{"n_layer": 12, "d_model": 256, "n_head": 4, "n_kv_head": 4, "head_dim": 64, "d_mlp": 1024, "vocab_size": 2048, "activation": "gelu", "norm": "layernorm", "norm_place": "pre", "norm_eps": 1e-06, "positions": "alibi", "qk_norm": false, "attn_scale": 0.125, "bias": "all", "tie_embeddings": true, "parallel_block": false, "init": "normal", "init_std_qkv": 0.0212, "init_std_o": 0.00433, "init_std_up": 0.0212, "init_std_down": 0.00433, "optimizer": "soap_variant", "lr": 0.00706, "lr_mult_up": 0.903, "beta1": 0.95, "beta2": 0.99, "lr_head": 0.0126, "grad_clip": 1.0, "warmup_steps": 200, "schedule": "wsd", "decay_fraction": 0.76, "decay_shape": "linear", "final_lr_fraction": 0.0, "batch_tokens": 262144, "seq_len": 2048, "doc_mask": true, "train_tokens": 605000000, "steps": 2308, "dataset": "wikipedia_en"}
Each number is 500 + 40 x the weight over its row's rms, rounded and kept within 0 to 999. Layers, rows and columns count from 0. Numbers have three digits each. The size before them is the row's rms in percent of the matrix's.

# layer 7 MLP up, 1024x256, rms 0.13, rows 868-922, columns 0-255
101:453509564395490468546569531574476505470576477536572469459520523478475478484449487476467482559528494479494454504508548450512524457567468519537479520482454447518492460513590550466524502515533479454497446462472498498571510482530446537477434516459519545453464442555508474420541488436547558455524496548450497481529501494481491470466506522458530535527476479448523614502487488462440578518498443442479515553513559510474469519502451540469496505538462512479525415495461447526490430480552529483497464555468418504524515473452497452432491445556483498498527472558476457470556486497556569485539473532552562461529496432521465525439502507499542516491517515494512488540525499558441490505553475469562498511545458567588409542503498516479465476464541470433539407543531368496461496496515479
104:542453460461445535482435497484553553507488455417506481430475477523458487475519549464499575466506424533541415474474529496533509547578474546560532539468483438521474418421531482515478537443492514475522463460516490535514499505455513466534433488518519512521520472503492484522525549457496490525555428424528500537455509477549386501496533577445469482560493486483467488449477514511509446478541474466481427521507570478540514486547497562460565510563529466508451497554490490520553511496459481482448489484427511533533524391552468505479505466511474474541502517560471552542485393495506551554569474491558482578490514528469569505525503495460462515583506400517517547509519588518480484552510523484564449493506415541517458491508422497427524479489461458535571510545493515453477547487556474
099:454506478535488454488515529446489462497484488480520503450433464585566508496411430531456512494466481517506506525522593507495477530443447508477508475406519599482490505516517575461511493459557468509540549550502509481455472460503454536560413425488434550513520539416459563485482478468516511549492580521500477447425448472505440485481421525551586517524507590462437499544516498541491514483532445496481556529502463514517512437470522547551521437400485474491509539462457480436503476471474444473479456439509527475536537551455580504480516428512462515542465509393520502532519588485466489473497497473483529482499563479528525510441478496407571529484534459520414515537490520527553474532477507563464505480530486487509515582521520557446458545524539458487545489492543541480536520489497469
096:516473572535498562506471463537493399516515510543487499516474475579522503505501582592480512521516474451461535525441507554503525454513578537498508455503507477440537426497507586471454537508389479468533522463549554566510428486444558471469497503490474435565533498475496499538570480438566483508450511501539508533565565441488436499476482495487432542507456513453483553597497501392539506523560507483493509512478535502513414534459479462458464499489505452482538428431505527567523539479498559488459498587444571511490563490526513519543533436494466476421540460528521477508501491498546553528540462483512502449596550534462526529478501492500487487552505499497495477540475453486506506497434518503544486549519471464477499492457461556525496510483414505514557524555449471433497394537539505
102:497481516499517424503460515485513486502512586469438501598545626537454504496417479497458462507516524479491531479479523503543489498532480545507472434415518448510567402502470507522571446571563451553412541475474548526477430486548492448466496539506505511547458453470472490530457474531506552557446425448508569486482492461457519558475518493523454518577542540512481518478528468477523486507558495536501524515530512563543530513489532520508543538489523491485561478498544510609517456562446512489494500471504557483558522526468442501526524517460533496525436531519530435498516560470544466546536485493524551528503485499569582567478546493528509558420522476456471588493564559524459423505522503610512507516497459514498470490487450527468484518456469509429496451419429497542474456457487515
099:523514625509470408539540539498444499504451561457529534438492512476512473567475463510485469486591437557527605519539490490480475545467442586441458493426467530521493450468507526469482546433441470526533511405495524504584475488516442546500486505527519492538526568482420511513549436548449496434537485566506507430493457443450490470560501521448457514540570482549534436551545573514489497472524482477518518522523500576519461572453455470437514520554512531503523542545449501515515509480521509562472553479517440548548527553489522538552430512479470460505523456531528460497460478521522488528446504506532514515487523563484501452466458516574476520532500374565448517456526516510500434480465535523467513463499474542498528484494476469442513511515559510499464530544470586465520501509457517
104:517490507441457523441474503450539510476461423549535518429526500461494473496486531500577554485539508529541481485491532527451501499551540484548458557533488504410509457471544493426510553491487501551505547558557467472464559514443520440492548495562498430474513498513484496514470477457518560488509463564414576532497545516448492472510513446475451577504531494423528546467449536562431457553482482515545431558491460526562470451595454535538576561558540515476532473480491500496498549581515481453506495437519539541524579551411547473529523398554451485594577496505554495472496508469539483493481597529498489488480540500552479452509452543536445504520493535510514546537486504460496478522480473451461520539437462431491528506534498525484503481491524573495495473473464472551556500502561573
096:487540588475526500452458513574566521463493518505502545461488511478505422504531505501434499548505508449487448478481542464483521512466546481456551385535480523500523566528465500481494540438490458535508515450507510410513528454486510499457484521469554549477504454537510599478470508488462535452539513480551479464465520558524482521467590554419542504478591521404417505526495492500477526502538420494473524449504551459558488520477487475546478545537518483450480560566421430506449457474529474485566488463488498501487515496495523499558538568543469515539562497470476448529563459524438562559483485532462477404523530486508492528514518513499537488500497373457484453532475499578509580403522462479451416529434540517498525477503517485533520581470482474419462498481499525449535475469489506
097:474488516514502507484546521481521459496427548584504543483499416499515490567463469537469430523504485430547462450493490523542509489483433438488464479475446512556457414542509525575499453457431552558494485478417456513519565475430465479565525489520440489419412489480465540546498546488457472442506489490529553486476527518509447552499534521535469520491480515485469514529486563591517504497454481547521433450523500476529494535476535565545490545497438462499523539533458514530455433455514506517541469515476587431506477519472478448552500492466549514549543502475456454478507417467487545562528544401492532477491494513464484472563503523462511517556579522532616474508528548447487544525569486483492540488397486410423501476490527474505509501444494597492446525472524524487524548492551474
102:387506571473501447475530525622446487436510492462553500561480454516511498488528371483538505576482460516506505438475412465455494497503514533468459508516489478505495487554497537458542489436505471477434540520492486583557520529546506493526511617497518540448566532446441506520527500495521576492570509509536543536562533503477474495458570475483517468612501501534466499549556494483512465549499584520490515505473449432456481505507525498483545460454509529463562482513522441520454488521566534516497408542509507550517505532466537513480480434506487552532502517485572553459571480421438491477506541557542486517436479467526489475481573502499503503560461491468512498539558471473493552455472519577499453524538544529484579501426533487477513446484440498476520514506522508578551459471456505
104:470549480579498468428492540480578509473554458530450456498454488510475420462562467480526507449507563475476504490476532506441544483534476440523566493499395420479527540523495500450538485469530540488497441504527444476524493461556503477521545468502514416509485498522475487542509549549543466556570486496505498549489511457451464462487466457532417553565579539495474512488557556535610465439407488510535505489525508496550447549531545488528519454518500537532503501487486488568545534493496500506512488447481519560460446542441536520428460445492500456476496499464538463490549485527451472511429549502505525440571557431408472463465557505530445423493530528486483479451524505449516511603505485508454444427437495512450478472536556466508503449516523465553475432460547506487570486469516437
094:422477436521495537477511539541547449597500525479409511541501503508446405439432433469480510505489585528463495449527501498502515462498510572480457471533510515547492486452507514494491551528481525499541470525512512529409522508556531523485476488548516504539447447487535398553558514465453481464553504478522524531494513488528527539447448459428504546464469474457474479626535513520486514408515499530496490492521488548484503480527490452492437498522458448575476445419512548480485553492507454469488521527456562492555412514484527557455487484535523514469516472476431540452498501523561477473433493416441494560504458496488431517522499588521540497415439524529454547431585457448490472516436550450453524548566498539541514507473505462529539535436502483464492409495519490492473530492487512
095:492474424567455490544562462486528514603530525553426558503461552482481525547553536459439460579483529524470460529582480494496561537514453451549465441524512551568497500446484416439550414490527484490522448519481537496511509540491517529454447533524469546505436496441543523516465508449469476519488482441478434471514436497459577526491465523511512496460478507518456492488457559475491542554476486495516552461481395526531479516513495527564523523488518463454476569529483501426443478443482437513477531515537558516487521479519530449504558500518499555541476488515471473483578593536385448519472493497568472491532475476483542532527582541553507557467528530589464535549568449529484552512460538493472460534477530510407447550475463503499511486462471510547457483518490498442495482581496522
106:610521428477526439490517514508473539487534593533552525432568545559448422532561529508505515510479450492475557504440568554593536494442553489519458466505536540508467471570381488515557533474537543475492471461487584492453494472515501517478540490548460469542497554466413510437473508441607548504544553432481514505493462533508440474535503437531495543477496493495570500544499501454607495473513541433483483554585414519527529481510523561513515509525518553455472489489563485455513456430509507579525513503529394451476524492514500531469460503473517557468476457455491497473476568508458471465538473502514453451497531528485485495490510482445551482418477448493458500447501495545500476534532537490549506531593554471473493489531508542507484471484542473492539486523535489475489506439502480
099:433470464454501524433514551527495476501440515500531468528459483471498489517543469400453442507512428473521452541429464401501501502486515520468496512442415469513472411501462547443539447509450604536536561448516488531520486548404547510545456493479545578498493488537543533467534491524522535442501483581468456511530432543522537455458482497559524460505453573485486468490517494513567481459566472458494496557460480515468477472539472443590518516541506517548499506503508489511435483473503565465511486503491584438475546532513542534442508492456494513449485435526472503583470453510525496455525429555499476489492577496533427560463449518473520501503497466556490599472507496545479485464535491582479509511477512545477502457489481531520492525423547473444501547620475584473492531481479476
091:582476565512469478505488498450436558469518532471532450536496474470453455554478475486531498462447479483522521532492564549512489543451481529465398530472512469467520534474510480459495477484464468534512511496468513476520533493542555537519481437522525475450461454528522550550560528516509495522483541515499418460432526550537457622439496476503556486461551502412511531468467515521503501499514411476506504472486494449502537504441437402612514477510521494473466494510503520503505471470451452484483503477484486452521493484531559533546572544444584525555504535508496478529525525510505437568435458498530426516505495515566521521577515456566486469431515584517500534437425427531503521511514451483466501495496586501483452479524545575424548467530441509488526589546402497455498489495443420
107:473564472512466490460468480529504532525504536494437513461532515440522466483432596572526583464508526522482537467489517487480529483512486494507457447516521474526439498474426491564442504490534535460509475467488539494408457507446552447504499514506437531554552548458499492551581503568467523572428513526451542493419507469459525462497528504452443470512424503512492474508489515556454465484501643500495526541570432484464501423553547547489479472404501515577488485498554482530367533536561458495541477478465561533483530508542496494519470512498468461428519511474508529521542516459550516479481527492433491505442463433513505478502514482451573556479560473503508572463533479539527439529483512558491476475496440557474485406507509500529458518551526495423512490521524580496533544450522468
097:468507442529548471490502438475508572489578552509457460497492520450511444415552498522495514476527498399599518576476414493503535460527460520556561543530511541506505557487528505500408487536546537464510523525546470443413486489555514387520481487456509503503563484471480522441404458489518478473488609493574518417539518529606530497448493508579556460480491463447514502492557545489485467562540525555629516579522484489469496532501443548509531509547486507481457446498563506482504537537525456469504503545421465574542507555465473535483552453484470528514501550499462478519487578516543469485560488500564459519483515485470525512526471492468497580441491494489460524547499546531513460516494460507537520495477450506532510487493525473552523506509479499571479486455515460479524451503561520
101:438493533528485500480459485544471517541435433512495469420549534517580469410507484514523471460521475565471487523468522453504522487533466503563537551547458519523485473513448456501400501413532524516522538507476493501463563455513494397506513403394542461468562540445487479499486433530497568500529571401496512483493511507510512521550512551477496488462527436543501512578487520451539554515500457393471543535531549565501503510490561500426498518498480449504502491488465577518534458477494560502470544551524485527537519432495551490429465472534483578478507581525532604506493505505481519452455527461531500476520528529468561512525482545487530500470478470523488475483494511509543500503574512500559587469534476531516482552530458512550399527518395412543492481474539531503495536525527476
102:520526481483495489496436441531464535474447467543513466498483466493494483512588515494533538516496610480502479491545554502545505447567509468489402514517465490494578441496474452479484542465499471564486540487470509508441520464458523505468538501484488545487524464426488536553506544547490469534482503440436570448546445501519469447597466514465554464490552468473524458534447542440500502487451429456489500443454555470532494479492489459488510530526561497531493508529471472472547496430501415448538494554507517513460499465440461538560598516483506479507501523521540494492579502524560481529470535506479494471549516482458406499495436472550529477442459431579520476603511461544551512536547432530540535548458483492523562531520545625440588560545538465501482515516524481570489446453488489
098:498522509522512441484534450526535482432568504565403556458489519522509445560539557483471502553582530522553448490484529456445483459451573495513468434498427498490456484454510459564522516502485445529530381502461499496488456548473416584498513501521505578456477449472545563551495563529494561483500518469480439599513535491490479421553494546549511527532430504513515461539464500419510455553446572481530482536489472443489483479429483518548489533431545509399531488495517426443474554506455523513469456523527511503448516567512473533520468523550476549530507524512547498531441522498534443518505569494471468580419499466453443495457519546501490528560467531504435507488490483537456514465518505473531438504521540508542465513546486442549546489495547490554539493516474523485416468490486460
102:452482472527522460508463533507521507549471487506490455459490610549506542515486496497441508513515529477471402508488442481525456445491515481517458494438543504555537464443476476523452458627551525416488543419520488541487417437485527587450550463412499528527533490487479494495538546531507506546543497491526552384516524515553430535530465511482493530481482597411561466518456497486518434557446464466493449507543530485540509511485538497500483457560506586481424448520505543499508477523509485495448494511503447478506501508503470468579534506436473553480571457570435524468470520504516471430584447502548583522522489476537524501477507528530466485527501497526510521525527551446482476446474500518583509458457502534526524400517507607452511525530471468490557470439485474479507516484513451
094:468504521484546521450491507534528499575456555473462505482505528542528513452460474503563417475531546387436540510496519476539464463539507463513403464440542513448502437494524452582423489490521468484595500433523469506477464497529491547533469480399526495508537521436428499461554463521501553527502487494505573496551522506568448509443540501514512549526525477455451442570453577493514478427576499520485452472518464497518483537445518525479513502422423393524477517492452442441528439554495505571440514511527482409603502564555539492515459482535477482494494469522554501432458508502490507473538436464460459498489481520473521519503517543532500462431454457477561583442526514530481501525511489516528479491508447496399519474509460511526552487477513582526491524495464506511505452522517483
102:504490557506512424515473517481483547481548543470503527471513525430586471504580508472437553531594473482554509472459465556499446462581503476508511582548513532526561443528455482489508509495548503507504532524497446520483497537463506562569505489510497479445469498553467530486475541523505519552490508463503454557475537535553521491541498439516514535501576476515508533526552569504482519495467543524484490550428507511536500525468453478536528440486463527454457536486533543510462494428529526481475503614475493589507528506515410487547431450571425477507540462470540486446562503576545433585501480510499441473461417461505473432417488479486498537463475513480543544508439421531488457503472498428445526506528509533481508521463475445543440424505524575415447488440540432517494534530552523
097:458509531471462539460441511591513521524512537549515486503465461519486516404574471474592494491533478432493513522489552566457498506517541462532493448601458514543449480512390475535473504485515484530603497493478479469479477506475571456506469405533485564480456482495481469493511551500470429488519535458468397513509542464402508537537514459500522515505438476510540553496422484491523490517507533494472543514498502493484523471487514539512464522502471501470527493492388530527534452569419596528515540453625518472485511472510531445462501510491462476520501559559451483530470514511487477581471549531534444495562510445452548539524529565505487501512444459454479519505502540575493521489427521476405532480463472544526552443501575482549471517475530551447519469554506460453514493513438528
099:530520430559488504459532476495534510545463531539508522557504556541533484590531498447523536601461489520463570498452430427547465477480472458445544512492514471472509451487494448490529489419441505476423519502491488466542497477545487511505535580614573471455594481505534470456474505446494533519503459499487456530503526537567477534473500514453497534519448495444527432582478533525555546520553464517442461479542539438505536515623429488506495510503451395456526444426548553524540486457556491481475467525481466484474503505483492523513525461499502484537510477503521484487505458521508429459500495451463538469481541433472444552546559528469549495475428518560416460473489540531573540550501578487552509540479543525511434507510503451522431482529470493551518535522472514583500466550509505
104:433456537544528489473513422561504493579494525513475551483444517534411405502445550515524494517486503563526436482499470475552561473462486493439514441427506540378521515478448483506495561529463491532578572501449506480490525383438555502525497497470458548499513464535494608494472471486522473481471554485507500544499492501517496493549524400516478523473575545446489494501472478471491516488521509487489453537436549514510492490554549539439522434493468429515505485485522437458544518517448527484525524580493516507455478525487465566462463508462503558469528493505508478518492506506468534522470459461491508539555587524436607483451501523492605528552512500523516515490534502472446475434515406487458484500486494579475474523459483456452512524507583534551550545458459482487521565559460555
097:435468532478497505512554470481545526455453470562533437489428537531433524498443509550516585501530523488562465471492494497537546497522510544529482517511468497489541483459529412481523489516428521537464462572499433505457553504417550489506440515524517499523482479496475513508535459517504496633527481465436498450566507494491494488499467523538509467475490483523481483557466502567534551549431494469495471489475490528495446519526440434408517448552458494549529446439456482515436484466506439433511500521429517584527498437554439481521520494612439533435456559522503483494521490476554515491503444451471491492523452466469421435496523484513530541529593476525488487501507532485494527539466522462411470533534424539516447505453475531546541433567472510560530589443439479496483576479513524
100:452504434521506496569548485508451518487453519525541452526549484486465548548442523491456513531495505466428493613452544532583456452488489537530537493495498440508488505468511433479503544507426504534558510515536465515467528423541529535535547467465555533516505540482524584503579462424408530557391493548468523498542456474468489505445491471468452512479518517567531498498464546468459450526490510534457506527502491505420547506485451564534509511533516459470564561600506528560483481498510539403469535492457509527397504444544570483462485510583545504461458509509460484418555496536517493487502517539481505528524507479425464472536586588535551510561443410523481444507490573511478465488508487517470437478481500484487471511525523519566451486544517567440486527505474508508464502531503528
096:467440515472493472569505528521476528508504470514544517485503510474577530496518470493484441492428473483457501425481471503518534501504498566523523537557494474455555540532548456490516480438559500440428507487462440489467512470413442474530512482566443496471445477434478429556494504528590552481480481485505472504397558495495566454557448492514493458577476511555531594493543529474573484505477525455491446500459514474500508579503572503475559397472529529437545486543517512463581409494503554503550535540493515491417521431531478521503460495542511516458549468438490556474476559483522511585442489500492567462440477551501472491546480495463476502468484561530472497560516518493463492534526529516520508552530524388552499569539527494471475499552537513498543463482523544534546472491538391
097:495539489494512507559512436499550457454491517502479545502529521563453525626597502513423488481553543413518460585535457520514477472548544428510532544466405427489447485490498608585418527456480433461540527484465492474545498493568492500511450493477530434496482476478419471453482487437508500438475545519446494503408521512504501448527473502569472452590525470465541530517496463519523501504513467585508457530514473554488499498504518484463493508489488463515487423561496482498520556447516483447455493450529472486555513469485515502534503533522497488432510446523546524455481453557575506514561517531513547461434391523462494460451524520486522457538536568556488532493485531529594470447467480489522561473491463490484519527508497515576458468587486509519487544495511469512472526511468570
096:433508590431484538506463474507552494574491445499438495494527589491492504482476552464436553529551582548504550535515577539502506490512499445516480515538537442505457541567581519512537513420536464454517445496444502513445516478508545453516472442494397466507530536482497555463513525469530520431458534520527426562507479557532507483534547443489518527477517501477501482499499545529456524421525509483460563594510532553544484551456495526534536513549426610430549497523512536478576509496546448463487521560520506525494539520488520549498551474543489570439478541443515457519470490470491458483481491508523546542539464489487483510509483514461471524421584464573472517551531539535498542495473475433541525541488488546489539485529606530544527508471460539546496513394513501408483486490510475
102:524514567471514528545515532509573494451567485521538428515499552589524500531454525551511476474490528500459499534577532457524505487566561534426507464425568490510533503502527555489498523437474539492502490544509502504484459486434558419530524450549391513494490574506526462491543446449539566453499534494438498534545427496539511553463455541480531470521469487414400520475482523464471495505425439485478481490495460517537494558566442498535555558536495444467535543461459502501526389486421494422607503551520495550465518535491530573549472473525509502518497451426556468451464491478524556570480462453511482527487506496499524489504548485503498471459545533479521544445515534510551529524517477549489490565471500494517533539530574498492479470510500515479598429541497498460471464510507407
099:563462458492532470529491526519510514488522376478517493500532528526514550567504532506479367527538535536520468406517502514484523532491496476447457512500486445497465485418438434521533477499473556446476457427524527457419471533512520439507488552461486522568425520483449495496560542484529524575492543510526485484478434511550499444520512493447467531496508468477531518452551451451553520499502526473482603534504544474490430518578448485556490460473553559506543500530534531474493495402517485516565483548429472508531470476459472506481470528535541541513535480522559484515516526515534489487513554525471475522401483489539511540527460467528480605489522483547513635509506525483440512528471439491436479505559498516503562458534540425546444509473506496541558516511472504459468564563577545
108:477488543459481488421519579536589490463519515477563483510538589493477530475543483466497518484450533491470545517517486554469568531444476527478453567498537512516563571445482419549442507531542444572525536471484477485482526498474536521441536495536399442511532533484493517519497490548452625445582512528492479528478483435464505517467582472480458552553595505500552448493453418515523511485489521545521579461426497439526475535520492418485477566499467489507533526456561495471459483454452537501537469473485462489501478492459519511453446444465538534514483496488484489491510546450537550438571448466539498542524542452554555518503514533544441485568546443483573436472465499445523525556502522520564432428535505548493482500573511519546509500469485482552458461458454489481493535486472509
104:416534561503492479578499575443533553440531539488539573495524520458546524513409556550487489438435484499525507510420421517511521490514483520533490532490560504558534445479458502481506480497516469592514517511428471495440519455545503506430516593519487523503514489525491438505557472551533485477521478501524534480533470491482522546474540510498509447518488447550577487487534455505548503463496455476494556570535440445561534585437514546492528559532427462540438532465551481462448458473470462466517455499538451487518527457481467457571485487485591521503481474466558520507467510536511410544498490527462559502528495524470422459548493506500417510492477501482511479484571524558501558389498528511551463460514442475529478496600427541515533539532495495513546471544437463488464467507589497
102:492543499487554513546494477565539480450471499501427476554471515446525504518430527465563501418492475513515509542441521472481568528490496488534510509500529520505541548490547506525558517496500489549480484482520561497497558414511462490409454488475554463505453497459468482526495483465456506480495532568592526493558473519429479454473508478520481414508524500538475491564523466495499476470499489512519420526510476434512498463524507550486523476512466509537532479452493433461483437599495507464459521508524472506581494487525545411468420437545535541501474543504458518415532452589585521494474519462494502457441501409483514490522532539494478489551459458479452632472502466490468429603524499476481501585525484561418534581449478483575501538540570507527549544516476418521492499466544468
102:433450565472444537517551487550447503552495447494487495489583493549436456526465486467481481504523520497517516461529496555520504503550502558519436451468498439463431480485460467542507594526462532487470569503468504464497492520461533473446534426479455500501456504523592469527522472541538471453501531471550528406422564490587519425525516519610557527465548535531472535550535450527499522470457504509491488430550392498531431467518499502461505554528578479473498559516472523485505460535524467476496531567459533457466498460476506485468562465514503515528521457435461496484490503442445463454461515534500447484515448516489468480523429513551453522551482494587563529505519524489414512514519525516481468501571529457506531519499483492515455549514530512571488475542514532400580562509595559
095:568505496524479517535502484469500496483518508555476459508501512501500532569501545517429467508489455496561465481564550533486440505483474542408527572500510457527462490475490561498523540479465428512539467492458454520446507513491495525442442522443533513516379439455533522614536446493554529468505502500521550517535575491531492507458524457484546477477530524585469551461472476535529496509415539532513524558541470491437507497482534508454587438524463470519500489428534534468534557508485543487525474541506497512491520435517496527447472458464484580475454400490500430494422500481519545537474443537572475528456549515502452460446582449545567565465460560569453447474466433462496458607517528439441476486528550492467497553468443509520435477523556508502536446519510477471479487485540483
096:533463542505552432560509490527396476546399466492522457447564478552477523465458434489481492492474599528506516523529488473491543578548435433493494460531477437548538523515492507508472501501471466554521537557476463467485536580499476524448504470469530589472485487420504602558514583497476458589490513565485477506444589473503532500502477437499497498517519480479525495509567456490431525491500560504499497548499513529509464504456520491531489492516550447412561509517537470517577444521479528492550535499481492542478460518450539458489467529543440514484537503511381448531555512508547529504491511471462561530462516510518489511571451484541470466509498448552523486542536442465546487528526589499548492497502521367537516474560586521590508485481518491494460524550491460488488518490557500
092:436515469417458536480554560414564475481486471596514456520531579506506465477506516530523513541466465497466474477512531415474489566512525492481425445521453471487486458481505595465451505489575518481435514446481492534478484553518532473544562454493464443478531570452495403525490555457510506499462530491511462462535586531532563489461409512509503461478555435512506475482484524518443497501421577520481518456504428509557519464473389492521473476488474449473525530558612461503493485509468444426563484543451451536565504539462455565467447514527479544530525512443505514514518491437493485475460544515505445557491473504505543543518469484512483553525547507533478469432486466450409467514502510555492430514486523497463477545545516504535490547546494533519575523515454519504526552473564457
101:490451474517511509503540504487477484566544467549551506464501504548496491519501563481480531505485551523444479469492473531470444432455556540504546415492496556526538496470500469490559520530423499493500568535506462480440454480525647551564489452450425520520511480425547493543480527482514521501565463428553475524460475448474497516514514547473432437505538509533451483387516474463459518434476419522439524506527485517467450434502491512500515497486523498523458489491466503554553471635499545465510543485449557565548490533440510502467524457550503497445509571528509528481513472526450497548482472506491479503515486513454494489510547499540460474538555412537478578433533479476506523489448423394486469433482503560506470484543587499517437509494479574576499528455538497503576501491543473
100:568513536432550476485454483415535573490508424519539506438513486482465491526552475561499519520481554411543518458517528472521491540568466513557456483504496503470503505470561515559437508553569596485458464496424493384453444475537452472454482438514466507527593461492516491469451496529504507509528488504523532465498501467518510549455491508432459542514484482472481450561459437555514447563460463505460465502554456463519502550513561500500468538494458519548457485565450467464513541518491438491500496548502518528455550476499497547541466463510517451572524447484461483561541453492469546507499427439485528484495532552551492542468527498514435432584493520547523521441478502525515547550432447490524461473434506490458471599502526511555517438448618530505524494546479483572479459454531514
096:485481453451506467446495472511444453556531494540472586524510476448451560513534437449494529482526575484490531493472549500542531525477436519458424426464507537485499534429503548509517556534529492457445472490473516537497508506484509502514507473462506570527502526558434446512535462489525477532441496558534517508456459515509543487421403487517483458524599504472508519518467514534492528581498525537505465458485576537533507581472480536474529576471658538497464462500482501548521500584428462469518457542475459448511524507502560447519453506504507475554488539524417480495440456481450478489529519502524455473581415485562519502472528454477499472553565454509414466412481509478476532547540471523492504521504508500576560456468550422453499477557513516521478560519505435567479492497560491
092:484528541502526502409519470528522494473466510564539454427515496534478460475384506472564478511441483518414449490485579472489548527575485499472474486531474503451489513551484551469515521439429502475457558525480529502481462443484486501427506567509473529418510537486564496571485522537492475485472463445504507416522532463515468543481518504495562467480556461476462548494528445459471510469448584480507487568503478445464540498539443482560443454473368524522476512532442566535468531583491525555498489515521524419527538491498524510445513543453509549546505471515486534487497510498486575507494496460474491526427413527504513534586503525532485493485529492530477536447498442490505436538531415516464506456498519456487516479529409463432446419407501545511554505485466571443556494505516506
097:478426501466566509514533513538587498523445483488526495484491532515491556502537451494509573542479494524464553449487519525551441489546453499524464545453481545520569573553574465523504532490456583473534413467499474522490572533477554510562510442500493508503481529412401501483514477511536506439519514429461497547515529516466554460531474541427469414514461498491504466562469475553508469517429496556514497456541522415496514522410447471504513494486465587501506515500524478561481425528532489453545499574567538543523541511500503461502446486546546491482516537592607490493462476517541444501519464465493436423514474438451532450516513567518555464492502517440513404553476476546517545501545482501536448548509515450470482550522472494473460479487453449568514416454482533529512477525498507
100:503476515484486505462573492455512490527477508459510474565513466426465452499445462512434474467500405465482472475465430518485529551501439484469531451524552438539474493451479478491472445458454492443440458498575434487506474466491498521479459516510532517464501455524566474567553521494465504576523510561534519538457468515510525507567445452523499490579504524564535466472529466564487507450477541496460523466496506591498504428530469416503518515518517498493542508515369499489444510452505465452528497472469439506460460454501519496469518623437588498445464487470487545444525509416477416529532546481406503500477416480455528505546479602443527460449597508524493454478561426462501550511569511514545465552551471516477461540527494489526519508512494483520453540464487503521502515476542462
089:506452413449583469544501484511506455521545547514442477536481447490515434442543533495569490505535542513556526514515532533527496462472529506536439535487497514544462511501555515529474540517582516469479482509479496563425562468469494510475446532527523558454478461528607511488553585498533552526550511496517531509464476513442571489572488477493430546517553552499513470543402488550459544477470532512557557530388450525542538471441449405475552525550509442498548502458492547430505447506511429510458492508434493466503510556465505495430493503474546495546435526470461390519544538468476468517499469483441545490517511488536475429566514499527466478454521425571501505501533533485522504503539445482511505484491482492485522518475479554553555468465504494476448543582447538427579537501531512
086:457515514483516490512523535498544542480553539497541449547441522471477465504485546548483482456419557548451521476509534603505553462505478462501466532445515467459491526520513474484443485483484472428506505425556439565478495458490445449463519500481573503492539540564499482512517468460516469582513468472483465456521453463496469467497524576552495493431489508498488470427436478501438493495546554479453491438451475500552451484417537552488531491535462436512517518533422513507518456502530412531460523466480558505491516567510534529472526568448562494522499464457438460426501487545551478510524518496453496492486460441615563539526520533407518527472524575484531541585474554442467487517512515515500520546446481547561460477434498571532536508526600485552520518517547533461483433532465585
095:520476489553510535457484548522576429443475500521473471451521466466529488500525552544446588536490532560482581456485501487504471522559567412531502563503412464503460491508482566484508518495494573459540489497497553487481541539412517603589500408498529458541486562491548480445526515452540515554470482510459522449526537517542484492523420528491505470500500553470537476516493502467464506508512483609467535448457460493554549474516498425536538530510454524488601538562495454478509574523533514540512462503565568472461468509516549484508538532517458384526469473477542494517546535518456449520465492509512495455500543521410429471557499549532506540432516520482419478506498557449557544505471460479545547545506544495534535536476456469507508517458531439464538484505512564521520421479487515
106:574523538415495438514456481512509468550490458545460508515510481498533482561526460521505437532472506498377488526575541554481474466435498516495416526531415499419534447607443507440528560448464501455510506514505518533498508503483485456464539456505519530494541452485489504492594546476484511568485464549512532485502513490478524515475509557455493522570480552502541463460512527477467457527449532498510550567502488482551524567458469529495479505481550465470521541591422444586502439522521506493485477458582452503500534528515508516440498520497512513487497443475443423490480513401431453503490497495512459617519537526497495505575526498476441496472447515569497500462487531505483415486532440495562474490460433484461499482445533448459552432553527592531458485509532475560474545495485544
096:512496472438577505537526501494550556524528460565452524478498530533533504484485474511438563529510450537465443526510468455498397434513500488503507472494518492540506530461482609534509476540560456528431517487538492493485469505438469462495532535507477486428455477499480470477511464486521556524427504513486470530495486526553537560441481547550517599482503457497525462524482447523487518501459519469469460537497495531458472582450532571422468488490431417455501455479446563473443516556476465479597507514585571491510582468512510528486403495487511507517408510497468500555480485501462519458513517474495485505469501577468465510506461504458512457447404533430555498433491470496539494532469525531527447481576525581482484527510473474603399518538502521510553542526466420461460555455500466
090:537499437521486472478548459422597460442469549505447529484503444548505493489475530563506555564564476533518508511507460529487505438458516488563533505496472520479539462454474531459521529468533429544532508439481503490504477494514486487479519441484582495433569511511443496478441536526487600509518438409513493489496533407500489527514463526516513536479478544572511481531522468439528517551422471518506503436507580476503493494483495484468486516523518536503412477474535511430526529506481482435525490522503529545641456505530480434504506456562491502448442447469508504563417488445468516499491532481458515441399506523521446481492440487512485499486471469473511479472473388478504517446510492540624536502492566444472521479544506526479451533536435462464462472505509453565545512497431588
108:551478560405457518507549525500590442473554547525532483563451545442531515469559484491493454539482542456473475483459527548536523511463465504557483465505520427465515486534436453426508488508498445597480471485518472519485445466479478514492530508545520517458454562386495554458444507528508531503506473472498575507534488523428561478505430499470454448424581517541553446478539475551480536480501547513484428457530512549513504464491579526484488500593447535424537471514469412524464522545508463483451534512497576524475484469508479524583516482486432531556513497415512463555489546435468553560455475521526484520434528481546534505514551496542427552481501536522523489517542546516526509447493462515495463495509537541460467488447530535467559462485472457458580528476520482454579528491566522
098:473467504399554477463487521475486501460466508460559446508544447502516486529511539472502448457456528514587521448560459477434548477458501527430505476552501349470527576493496452517468514545465502512480518583490474520547510489486499507509443515441474552525567466524499481560498503517437536491463473468482468614553531569447549540443539528425492527515505475420438500512530513482469531401499532479500530449537486523510490528472508444532473497443513526520511589471480523531452497452499511510491514487473492480514568468562451455434465453390498448496523480480393565494563484539508489465427539523474542490548576492570487439436475497489535461556536488550477584460516490490505558465557505503486461519536534511527483490498527444464503490490513459542471541532517421542542508505489521